config = dict(
    norm_place='pre',
    qk_norm=False,
    init='normal',
    decay_fraction=1.0,
    dataset='wikipedia_en',
)
Each number is 500 + 50 x the weight over the matrix's rms, rounded and kept within 0 to 999. Layers, rows and columns count from 0. Numbers have three digits each.

# up: layer 3 MLP up, 512x192, rms 0.103, rows 436-511, columns 0-47
# down: layer 3 MLP down (transposed), 512x192, rms 0.0534, rows 436-511, columns 0-47
# gate: layer 3 MLP gate, 512x192, rms 0.103, rows 437-511, columns 0-47
up436:448537572509564468498493527455491523428555514475409462516564554556465416544487477500471438439452472513499434506551481573514548550580566500586481
down436:527472468483430537529487461551509510508450538637492438497545510500477552457505498431446500545488506571445469460526576583493495476573536479431474
gate437:485473421556505469515455533417528486440498494446584469501542507582497464511505592487525480541510495497500412488515366514473531478487541482535606
up437:433518562526470583567456447487448470510475548451528545460528499531542453479426466443459532469497490438514541609454564524526482502523523457551489
down437:549488501487490491566465419556552502546518555540505512491503469528499512516498473545513568507523529462531614501447504487509469434469488451517459
gate438:608528469539558449494528432419522560479466463473508541455435423487532556561580481488588449568426441440445469496515408530447421526472376468502542
up438:521504577592559586563498535442579405454464491433545516525498413462458503583474482538545502471513543465513452449528515482503476502521508570517482
down438:496519517524473516599583458514498496500518410544482553524427473494437533480545566517476450553473484455510500415443552577521531490602513452423397
gate439:459334480458513417473530555411450465614518486434448471568506505514469406498548577534481496563444482497463507508523505479483540486581477538510454
up439:456430388559502493439485460473441446502522474533556474584496451625454495551555630482471469537457450553469538495506482555486627356541482529444445
down439:495427555558475426551599429552547469489430446414535444468364462484529442476536417460508505530517424455594545535605548528426416466498508401528528
gate440:618486492526554517489524450427491514610531461441623429422517481486407489483515525492494434506577522434431468456500561515546473455500425458528551
up440:461449455456467558516469486498494529526419441433463479533473535534573541404580517511429463572447459441509455472494491488509530510592565541498530
down440:497435578464478491443547500570392551469459495378483457435535510531589412565516534515511515519439485549562433446450532478606573500528498495464444
gate441:498404509524463472483510582441567514491484435527454511415510514567439546443450381424636515512497447544471579538514545567466517459414525463508466
up441:583530514552574457479506454482508533482463535487528417447516484500542433526553565524501544537556454400555476467505547407496468496520482530427523
down441:513542434577512549556462518457537469502474499513439511497528517474510494478570434548527488462493562440489486576528417519510400521479470579487484
gate442:530467516513455562542454552545473454420401514545538485533541448427421498457560550462451593490545501552501474516552524621393568438542478495425541
up442:470434476501502518473552592581517472546521481473516423491446455500440408501493533394457471487575444479553556451544470518566462583579459446460502
down442:429501508439452471526434486538458419500403464532473541449542506456506529496450537546483469543520524534510487448506499530513567588383541526552434
gate443:547484456390442528563513549589423598553453513481520509394532533492466547349504515494485512437487489480557521612421520531486521535431543517493519
up443:525504501514493470603486493535496530446459449456516483475512482492443521497491445535516543470463423563524413439492531523527566553476466485494390
down443:525501482506629484360481484404586515501525573554521472579465469467548459612446472513569514531531515494473441474539527485553473471502514433477586
gate444:498539613503549520440537597529498501529517409508525522560476507483544537535471542521447516560556420464509493542534439621438534475500583492451446
up444:477544603515497501465531508480505544527497458545529528475513471451617564483480448456515482550609580492479474506459448554517465409557527556486491
down444:445489609541579537535531540485532501519468416505536542539491513477588533442440496505479477504557473445485429538516432638485515466545574526488455
gate445:570508471381590483501366492453499569414500534356516529531577573458562503493534616471467489438478506395562461441551523403483505582466552466494533
up445:452480453515418493505502470521531388653468512497523506375485444535410557546436432483526551604484517513508514559481466527460486498439398541467472
down445:531578509546511525476548464468517428639506519441587476427495502570497475498448496459453507514508496596432503541451497536511446477486418513476377
gate446:545452515497441369504492449539504434585511564515472517386492559419534510622591554547459568505418458435474580412470492457463427481572559630548531
up446:540423509556530554526496465395455507541492483419517546393511571569471484393477489452369452443506460502445523380491565474576512549564561600477483
down446:478572487455505500513533462539515539464555457511491470544571395605502446501443454413557391544562517547527428536535498533502514597520359403440422
gate447:529457486473551564506517517459405443497562452517521559512534516536488485465468484488438462552502432466458588482535552456487635532481465473506484
up447:515505571494481532519515489522529510487488534460518503534532618510398498467526450521511464462524536555526506456497591492519522550488633528488385
down447:541484538497511580556492511535455574478473542511475533517524539524483543504506479561533454461483517567506481522491516488448470456444546517519446
gate448:495457453482498574519504509401537473470538566549421529491547491531483463504561471494473490532547524396590480540470567626503467499461457473539536
up448:572500460523524475496464475424557516496426567480543566552476595416557511442535471535564492519482546507525488459452485391505553438501546503457530
down448:513424535428500487517498548510482568494561566487486527491602547462519470478553499489415498526526535426530486465441513496569491484449655471538514
gate449:435547583496415387524511483535571529508552495463450480509409473469501501554371424542529446421549492493482500620434557485583503505486502589542550
up449:501477579507512385463536459534526501535658549497442488469451480513496474533469420545526481527532577455477522481536483532524465498462507440587571
down449:389550507465471426500518561456461468479562395341502441507452437536539474528454432444510530478551519493535466540515495467433571433449506534543501
gate450:523475497476421493526506537551545475543468444511505536573567522483510560452441451446527423529496595505491530490482527524424502488426513410496578
up450:403569520412525535424507543430503526538560469500511487459505467516453469532546515485463531526545429526497462486586485527538559520511520516518504
down450:408534514497488521527529540428541509491570423507472430508504515512478464520527543441525580541503427517490451523626505512526458523477526488455449
gate451:575500584579487540451576537503447410441494463500470521537445538537475483550503474567629567453528493534458545459580552490570542433428513558487605
up451:481487483530496524574449490535478520479487457497450475478525629497520512538447481462471505550504509485597427550574413483441568499514481532550407
down451:524485535599437497484616525551408504413485389570460509492429543448512506579520496504550473475519407477522518489487554485516539420477491569528538
gate452:446525521517481472460476443553517517480494510477468626570473409516470375536538330490502387470510549473409421384478546556415552535506573469471581
up452:514528506505561529455429440437414493490453477411498561502581479569436437548506508508571489529415447447490545428467508482656544538490541599438500
down452:485559509477404503540464454440517462412460487609514549502529519553521629537460519417471539533418469496512489529508507484470488572563487498484497
gate453:433521468489554435528530491517531455487555530368486411485491475545542414496565540542559488538567553465518405452507484564451608459480515476562521
up453:492497503564500479530516462515540581408483552446477464489553447545492473561449447476584365513437469450477499475410520568472558525564448480580527
down453:482500498579452480512609418485542482411468588562444522474457521556557483585551531508519499545499532417525432487500552571566534479536530442536454
gate454:606401466474582455558489503534450484433512449467481460476541488466510465460404514486473456479559453433528454414441600475519583523527469485437473
up454:491575433540518466456481524510530451427535522521516531494411484574531544511527515474543516451408543459569433515469440527506598526527567524595509
down454:521546429450500452492505573523462471438596416490521533451511488505519486467479558471485494536378557446574492459496511502558603480512609516562463
gate455:440465518554491514522470510477527532561527502463544458574540587493527409532485490539497513552540479445432480494485507525501603464602485418527489
up455:524567545473554510386583567531563461408363471474444617426571396549440558440490492479511471445515517523474491472474485575489512537439424583571567
down455:544490545485506509437453540513465500455507421488436508464569511508537451533505535487512456486596496485549446535518541572591469559472439601588491
gate456:523503585473508480560479489561563535586580424490488508404513549502491356473584572394579505431408537489620420538441463457500444521508523485408588
up456:497502541525522534485487531533565441472503416562557510409583564522475509569493643428469499454463554528480514552509391572439528527553503528466524
down456:494588445521564566460526516456475528422476565433488527491440449450548549489480469538401519500477497508366436511570522559519591516534478542547537
gate457:531501467457456459524529496513537605514474476408530517529428507562511499513453479473506486463494466475430500513542574535514532510427548341524527
up457:545558414495502519562475604501546532539518491383579458391377409526578510614556538443524470427677544499394429438569601386487424514558559494512471
down457:569499461521425475547413590497518573516509545440511387399451427500611471494596566448501546504630564468432527484537544465410420457631463659487465
gate458:502470418547553535401514469474512507491532511423489489488470417475414521468503462617432602556527576462484457532427555397537491493392523517605559
up458:530441499450457407618523491415482444455479481534572453582514480431600468523573496517475488407537537504504522576505413572541495519497563480441516
down458:475478558504475461459474437412467507498526514512557533559500491462530488578535520503517494510612559464495487561520474493551465492558536539530558
gate459:477409503502526501514509477608624537444482531565568422532441459433607521470490429509439526498444553402464541468422434524473391508449456502539429
up459:498603663576575415516460417551563533390416459513524541492516562550592428478480494646442492471569433496519566502601426462557493559463495471540513
down459:547546459449403390547484562479535468406545583496510501475555484482521561423479447597408535526515517427568463531513573461436555505475449539503474
gate460:443503472651511466574547448442511606450448475481480543621545548597427521424530516494423504450603435381500413572491551591477534605487534486447424
up460:534523475525455425394545506512459441438517484546522503468526516455546468435384541454603488477499477448490543465445491456532480504454509583524490
down460:475523429506497502491541425461533562435455444449535555508511462477524489437496434422559505479578464445478464543475542476529491551534507499529415
gate461:482513529426453463542466539469586446419415472607515494534456585499445511470514468467491501487599534579534534402546462526527404463464490498574451
up461:492478552364561519544562539502527423520470495422435508522497547477607420479464525574568563449463438498505527490434481504428489493498528572402459
down461:546392457478596538519530536608544574532550523465388524516589462502603433555443505532595485489387547402539487509521500515505589482588496538418557
gate462:528577514494542515461546587450498443441450438536500499434560522522539515551445547541527523546496461428536468482504538540415575498468545517463411
up462:506491597406583514550572528515370484490497494596526425445561431510551461517479504553468493525532518497555506560423455539509527533520492500482522
down462:555538540453551558520524482488498422395436586523544500411485495568492446509448480487510479602533491430487507493465462515448616530578640517420433
gate463:478401471550583420493451464508585497524468522508614459397536460523559437532543453498429374404524457454515508507577533475472510562629584533538536
up463:516444484561415630567548508533532514437480579597466475518499420495450492427470464501490535491535430488515549546443588532431510493558498453406515
down463:456545382376547461439491459539418534439511544474516492448502476412580543534526506503404370348386542492532441568516590431542449465583537559477427
gate464:656503474472515488518485478492493451483553538599441599496440489474528555492411537478456458513464478454515558601457573543466410488486425509542455
up464:437472511426466550497497516526477555557424476478582523569535457503540497509529388480482403516473522547547477514571467520432527554484475540555439
down464:458574497427431497490563507504473494537451472450578631514483523497499497529537516456439509428601578540459524449493503410514511517580583441588542
gate465:508411573462499401527469559430521464525457425498505543492549501451538461499522600544474542506446482480502590461483420539526586464565468449494472
up465:429493615534577501485487438598448442438521507415367415488479480432486504477463489534481546448547500627528496542483561464611509519516465510475555
down465:519608393493507538365505544526557500484502517495475501442554543581495476475418528402540434522641496511499470509465573503484364523447528600522487
gate466:581556428495496446559430527496505531551548399433444509427539485491523489537515442497496497573463478429504432540458479517568495454475626545539486
up466:468506503496445484492398579662495494554535511432568491546518504438522506532511487518497406547543565426457583488386438559552540465438496530549527
down466:488444504471506465490442620502528491541446621566500419512455513459468551419491528505522539449524425447490499506480496587555480522575465534434499
gate467:453455441483375512512552435539551480402473505505520509491453487472552496492535460544512433444515548499449497509537477445449479459462554579391533
up467:436479538516464514449556476484484498479453440490580493454450470567509454489553494551526512626466579528441440570506440434489539471550517472445483
down467:448467532513561484481443481457473466543563489564497496443439451539493499520514583450536470508552510505443384528474593520463540465531532508505530
gate468:459576503533442587442556470393535527566517485555522465520533473444471555458413518429485530481530552461476385541442483488426575531541524434462611
up468:459501429517525489489454565564464549524482493396473461562578498439532590525555484413484506653544444548555479470564541414528496545541507562449548
down468:605529453544558433542508543516441547499551478355483527506449527554519493630498489464495392644475529503449522468494545565563517542377443587533541
gate469:427472555634567521472421557532479522495527638480530528530546466516444561501477463518496521506598495524534488552376570416593493513458488514546519
up469:428489504579519475449490488495421557473525525580503614534460455503458527497517461508579478554530515514510490587461493501544488502498526537549564
down469:518525479573501552557442452465457454528570518494496574480436469539484475572499485523531510452388463583559415510480539516441467423476502463470450
gate470:551478485471575617470507531422543474535593498542580518480544474449499447517456582512482606507527541431547543500420466550454492505640474475463459
up470:562498524543541496550472535508493526487447515470466569517457555442616336498444509458462425427458492443490541583488407472554501568534525508519494
down470:537489474562535449537526579477475568546537497479512542544428439481507408514481513482497489522482518492510503505512521429520479281538487473444591
gate471:482455497429503467496490537464528449570492570538458518459485398522589559523465503520557547519531549541502475483508455498505530492442464543511488
up471:445559503506550492444518519461552449551436490541537505518478450614477511513547530530457523519519522509473476480481501505572576486486531565517522
down471:473490480461482502541487572565505505544517490508533437457488503494516521555418586539493500506485547479510464553508577504481584507534453556526489
gate472:579557574495496337562503613567510525540472464511550592465553457511435433470590465406513540543506571472580475556462614473424534461478415526554462
up472:496477557434522491485555558507450518520519533427494628451454448535427519481570525493501475493440446481449540514528495447533512495517520443547468
down472:495553476502470615551574511368511568500515520422525490457511503476595568541474394501477451438474467379464510511512448460460537621516567470493485
gate473:605517455535472468516520486588437488454481511493477556523603474468486443536526467451431544528526501638466472507513504533510523457487502496477435
up473:469461530504541563535539532488515491506548442432521488539432475472514549476459558556541479514441544431567530500564521548516557526458432476543525
down473:489505621466522562430504541459560496535510476470517477447393498519530541509501521530537474557443566404481503489454493501511502561498458506519503
gate474:525491470393491511565418443519564532464525539487545509517553524429584426449423448463532487460539574480553512456607485536545439390472485437511552
up474:523518542466570497512483531392450453500350457496448506450625469498470479467594496441455578522460557474529496476532425485561520433485531469491542
down474:454511527478553546567540483482481428430474519460473406511635507465536433526584477457431592489511501456474526508455462500591548445481537514492539
gate475:581389504554517499474507522510486541571500573476522487499522476519518404359459519533558556511584477516458495538578438515532523488532440428435510
up475:425506466545490539546598455481504552509457446506527517444472498498431460416552519520525438522544484594595417424471515487492453436537578510441521
down475:540421525505464532494521532459517450505461566512428493557475425479490496621523498411426487581442549547556589572488529420571547497456451470552489
gate476:471436568414388526533465477531447442490571521514470459560518481451538471510416433434539501504541527553513503579538449535532561510542415517454509
up476:478438591434447532504536414561441532472561615516560454489555408461500478557455490396522458572472525465470417479552581517571535442536475474500552
down476:502489554427448431546464420478449528496532521574521528476523493406490552525506554510556505449477505598429407515498436493513514545575547485476493
gate477:535413472492506540551503476452572467556437486481456519472503447480500477498591478494496488487446462532575516471477432462653442485534503546519530
up477:529411451493559409512523447439431484517511498465556480404541379439453484493519471466497468439543484583475554564432565465546464527521566556489483
down477:479511631475445513496524566578496519511460546505502552558441494534493513519466519577396390555542588459532507463509468545534545580525446454521609
gate478:501446511437447516517461555480426444477496544536408572497485538509469473421479498446567549447509570426509597463501575535467533477479484508552503
up478:542451441548496499493503435440577489523502482507601491502518441470493519575482549522457535443476461534493443495450454442544501561477501490532442
down478:441524473592460457465601454494532568548487450477610434518421486510577569553559466581502457525496502541512379504484471395546442472482445413525449
gate479:470401530522588519507503460424531535539495542530444457468509513513501474406546583506481614507572573469599539519540512498473521441535615474548482
up479:486491497552512614489485509391481424566533485495482451470551543537478535421507606455461545499503609470535503499538516375545496491561597475538528
down479:520539457529482630513504504380533485490533486433454520419527477520529490475539599459460585414541534480523462456502562416550483427582583480465494
gate480:544441516505547498490467439555545517454467449562505436483546490560425516454447472569475551506612564538474494556490512501529559508529473393536551
up480:501358455465533478570452533411517493518562458531546545550625562580406508529530474483454521555477401553535488471500531509463519485519580533531424
down480:513406513454555411547472495435534507554504429521499558515610604557424466508559505504524531509471436580535528430520505549494590458430605539466480
gate481:390506532482453450543467620465479573511506531484542483438532611604585463422461591534530439586488443490468473497567508433538491461476447542533494
up481:360514502468509417439481508475463484540525494584515581540513584506411488439559450447486449469560477572474513632519510616525559505648565418480481
down481:562518496513512600510503581463593519418455425427474508427550488494492494434554555518527455450450431565516556422539564449470471512420496396474594
gate482:566458492528501479496466506425498593476455354510426483534417493486483559493597526442409521490473413491561519479565573497468562488478501594461526
up482:517510571433506582562465407533577516553471546456554529546491552573583514586455429502391473519544391433547509486491564498552356489583508476490488
down482:529486417551515546513512481510596471463430456508502477539465466464585577529438423546566515455550470512503500544504455496554490504469550486482486
gate483:441460535528492454560425509465512524461473457471425453433509451462468415516505500366533436511541579429522493499531484514511554424546530426490501
up483:477439405527485525508544513535469522456441458546501437485499458534541584508484493511512516498562543544539545536512548450507482398463534460561604
down483:484464415580482471508502475508434533499423502483450516509531446498532506556546583512502430437542454497488495479464527443549535459492517462558531
gate484:467627650460536489414576547493401493469507509449504568529565426482515356508437505578547477576468501447528534467447423483588493524558482541556468
up484:423483476522541477551440415484500444504483383498492523591559501489478562539489530495506468560496456513654435507533507488500575521524515439477493
down484:485644641525513467417481525473415467512503538435482658488595446527453485465554489568583460488442521443523510411488453465552454491470526476533428
gate485:537442487399470561461504591533405430539491551600593509507570402547393557407443494447525504501571521510466521527479473540481518525490489558467548
up485:428435406533484596550597543554487436507527536561595544547484445587413408450523481465472525542503527529460493479574437548514605438591501462436559
down485:488510486565492532502565502586450394436580498541620544542476496558479456462559491495439460508621532390517452512496469594501549490520467560446604
gate486:502449505512555536415539462483501408498526480480520452547423459509523516523465437595417609613405548540582434490465459454437553516445520528553436
up486:547526549505479474481528580485515516448460458403532504510436530576472513558559504484451482480478550510583458438534429466479500419448516552504417
down486:531526395438404421449443490503383521478532410530442429484579588524508511503537452538457452408497520517571490464433489480555409429507475509438569
gate487:484472453477525436620532494482487507503540425503495491401505460467537459554495498530504507458469555395494533547636464464511403535379501462530513
up487:477502539617574487544543420466466548448532458439475536543481452438416501535550491511514458508539516426547440486434449486508492533533463543550441
down487:494605481545478569553540458447580508482556502497410605555492395445433469545491531491480455465517548409533510524546467512447490500557538472543485
gate488:426528471454483503527478545511643526552528547554466424567545452519521522514519561506579541489555529605501509497602495534437470435441468534547458
up488:537544481570538500497460508517533500475519450418489557568598531640555470434549493479560390427494586536426469552453498459468515486459499427425481
down488:532503448552493567482543498507422443485547474404498556589554530525528420493495535504503423443501519492466547601481526421470533520494507436435514
gate489:443490558540484563478426430553481477498497436475565471426491433515535504612527498588502537514486424506532379537556513478479513493530548487465556
up489:537509496409483510518452460606517533511545482487503514441503512493496605526462457547464475508567509528506462464514508520520522504429595369508530
down489:462455454484420612560417478526470479538562458486566453459481401545526477594523478446503504482511419515503413534525506516514529500494556473506468
gate490:552529515505510455535583490591564457516483504601467514456486608484501542461454406497468515502477532483521440519535448478471541496490490467476469
up490:515480524498459506510614591504494452555493500516466538513516499497517439468482497502445513522514558508504450475486449520408542483515533423561439
down490:479505454521488452531558436452451533602571574490437562492459502473566431441540512594487517474532492444491391452495427499482532449483525408561479
gate491:482462552635455523543537472588494408476577530514525503407463419524462488473565417611571425562450481556487483423488558459522392525378599570495570
up491:460604470362470492453457458480447486443497561468511652433427531574534490511489498557492595509510530512442490542498571436486552583543465435483420
down491:445561392419572485407526487488477561464520506465513559521447568537527560505518518448435534535505588455530522577542502583471630545513373384447469
gate492:558492625422521531456512502539515611486467529447576560473500509457502466504572527471530514427573527537356494516529567541508410475443658519544572
up492:587532529490485546600563526509513570481537441463476559484564515474532431534533413546505529431547548459526513522423515548439491603508538577538578
down492:544563406568468476473505474504491436512473442602417483554538556506552508597411497484486425448447469386548469457542479537494534543488370507416398
gate493:561458462544508538477543543451484461536560589539501464485510484557557491510459499449460480578511616563437553477539480577547491451481492448482576
up493:577509478548465490485524464519521520534539530472571436457508441572529514479464509512546540552579523553460527486508433534486507455494531484557477
down493:513518409578507511510508528522430509494549527488498433492485539489555442539460576434431410515526455589482558522540538545509532512533522447488575
gate494:521466419422485458446459479583562513568384589515357500473413421437568493523473570470544525468452492461499595522573437475600506495485486553451501
up494:540488562476509467512512485409519401431490458442557481550521480542543434558485398490440462557447469489499477500513501473512446527575557535536476
down494:555504580526597486459544511452497482427552453478619564548543549475513553494530430561491501531547573537465475477476480536543443466456478400501564
gate495:504468479421464464586453498504488516488520495543575473577425473595507527517498529553499523511542501467539516548485461472499521478462508469473410
up495:521523500518521510359521494451483477575496487439466554448552451466428454396542533469480493491485503469564446522481510519520513470448426477508541
down495:540504558482496542396503457543443556621438558523512544440623499482440515497499526416517453509512464486499447529491528492526543467449464497511497
gate496:507522491465555436397513503532525613405542438486423542496495489537481446515548507489392608578553531487600465581485528539501437417492499468460533
up496:450618611592448459545404430518538527552474455504537441484558511487609507589488468501510560537489497447528584463436522560512513524332637570488555
down496:593456446550463555329477509486485469566441685501504554492405512554541441521514519584486499563559511439460453612508534552408536501452654467465486
gate497:576479552498547467378486564560473476535516604583498463563522521476422477539580485418506589473511521481542464440478411508563555617556525468491430
up497:443371524568528402538529415523507569446482476594494501494532490519487440416488515454530538560479504504460472555576400615515425528478484475616550
down497:561425503571505502429528490409533512501480482465484451518503422530500437544583589524482553474550518510542538493556442463615450495481561498615575
gate498:590442492516588445526556457572500468484483488508473534508468545456583499469430462525642448547506477486448516473563503502489561565463392434475470
up498:484491449534488496530354408442559399518582437519496467495576532437469532556521521461502512441414526562540549486441487492509497504463484537508498
down498:448453477433518520502394558411527507555639481484494500534547498467433498521551529412445494480432511526550525523452497494501481570485541526522588
gate499:598429486475468515520362589427574430502458500578493531502532467511452458390492526426487460538599549590582535510445501554498384404583467511465510
up499:492459505529571500566583486473542437514517491510551556532507449485581510523415494552465513525386503491512489566461474466507526369487514501548473
down499:546441613550510510551525515520559529567462467445545491541563505540533504484430487462456495497411584486515495452424424510523441426485532487529490
gate500:548478482441456534487414485444597449555523541433438499570544593552468475501509566522447470462541483516454497453552445483563512510468449506544515
up500:482454500529407321537576477585520461596584413596517480512540479498585515532433492428578556444455556440485524501548602625458543446588453525486540
down500:547508494505565549378408451546565507516397490470495481499450446582445525510554502573446408509535480565482484508502350458469492477422544539500452
gate501:451480497456515567529489584446550523551486539494546504436584606515512504502454489459460531519499515520481564516499472401438400532412442526425500
up501:394527550499502511514495474516522525535531513515502471515571516527517471481389494438532492535532491509465529513550492461463447558423466427432473
down501:411441537520485479529560412506522435519500540526580501447509441510434457453488474495549506482542464557516517543419519464475517528485427594469503
gate502:532531471528559501523513476414482541524596450506483408474555585526513472407512534523442537425491559495451550446539503493554497553473416494501595
up502:469519553535396510533509439544540502523442480462493564504493474499484477496511490490555417542434539464521519507569511472546447571506497573447563
down502:409493618420484493529405517483496469539456609483514515524432491461481475517492546477566470550533502517580468550473455473556525516479511516530455
gate503:487475544507524467454459441438573536504455479537479482533555424472527506524448516459471512495522536575536467485502476585410579447535453488494538
up503:535482353485474469588538481413558432542600441430466515532510478469544554430481429563469435502431494514468589499560470502586503577460541526377385
down503:498535411441533418644512548448466458568585462424538456581559516491486462365476470529510474503435514472485558456564566435574468518429574487417448
gate504:504557440473496529456461403446569432471496478459473410489546471534508458482474552461500558467585432500528539479398420525465514540594520462483450
up504:537515514525491520479581488474482514525496486420472494449476546581520495512524498457393553527461575493552482483556462424489517518457495464520446
down504:449401512528460503538631581501453560480464559501517562493401471541492526541504420523455528601436540546472434550497617497515522425356461527571473
gate505:509465522548550481579439499558442484441473468537545491514535561504554496418470549532475514490464512421447535470459531532509472492548551547488465
up505:522548520587438517459453516535549441538500527485519448433481481579478527510497555461506528537480514517526445506503525585457513472572502479533553
down505:516513516505434469437500418453515440522514454476536488494507475538476513519507531539482493514524446557479387607481499547440585497522456442555535
gate506:456463544517457547508463513526558532513485467522522396474509483533528461475490489519574434457511510449555521526486583554424534474490478517495567
up506:493488456511565487493524486470508503508473490482487560500420477517483468473485552474485495468491490454507530519471410536475464499431544482479570
down506:508507468466526522464541502444470517528542400439492549448495524571514471510494535501460513491516427517556439528458433443526457550449544532459513
gate507:598549467599463585510453523446587567583507568432506448473507517523410458513476517604489468481505483503510409477482629517500560467523483514519482
up507:521468481535519552420492523494540512560547513502446470456492557487397518460557583516500527484530486486500499520443498500395510478583458494534509
down507:518511432619471453487460451486561485574453429465613480556506478455521448427459428461516503469496439463506550517453513501620556573501448526474538
gate508:464488487451607449611504484509501507423550458491475446459493446530464409522499462564524447533475441464525488474520492406486472501558460563523517
up508:429492452525500561462491484504443525480489408660520513496526539498508517495524573582515444478517518500437501506477517471461573467542438533451503
down508:460454416405573427656461475496458525415582504492457481483496477525465405512491455545522427568480447479516528462519519405525495467571437553512528
gate509:480316530490428508510511549573476500576501480535493429435440444502501538498548542590531594589535486474513567531474463563543509499511483597497470
up509:436509493512565498449426585514483465572439546471536482430459480542438450474456514537526449490503516487554512398488503511580503561518417434454512
down509:460530537620558459466475543502518498582466493501542481467504517546474549470507501497520466584479516519556437468516511544477470467450446471456463
gate510:562563542521422462526581458392607622579481462517531505474527458554573517473472538561492469571502378506396439504458455484558494593516486561474472
up510:571403478440580467542536502591502402441574486488407502426496558443634413489413496487525548466527570446546529547540531432530481570513439428528433
down510:490509546548632508493412532588484494373556593447503505535529497443500514493529519471568433487453520493448595495478424601482504526513547398506553
gate511:433421370508538491563488515419524447552472531542501526510524473536458476601589663480546541570533537480440466489568534528510466501551506534503532
up511:532508493461452518442532512516536568471555523519479543498497519470520549489442483416476465453493486536512554503500592558480464479493496487434445
down511:564532436479420496394502498575475486527503534534543498462433602476443589494511445474445538487540437505551480484460503441556478439517575535535562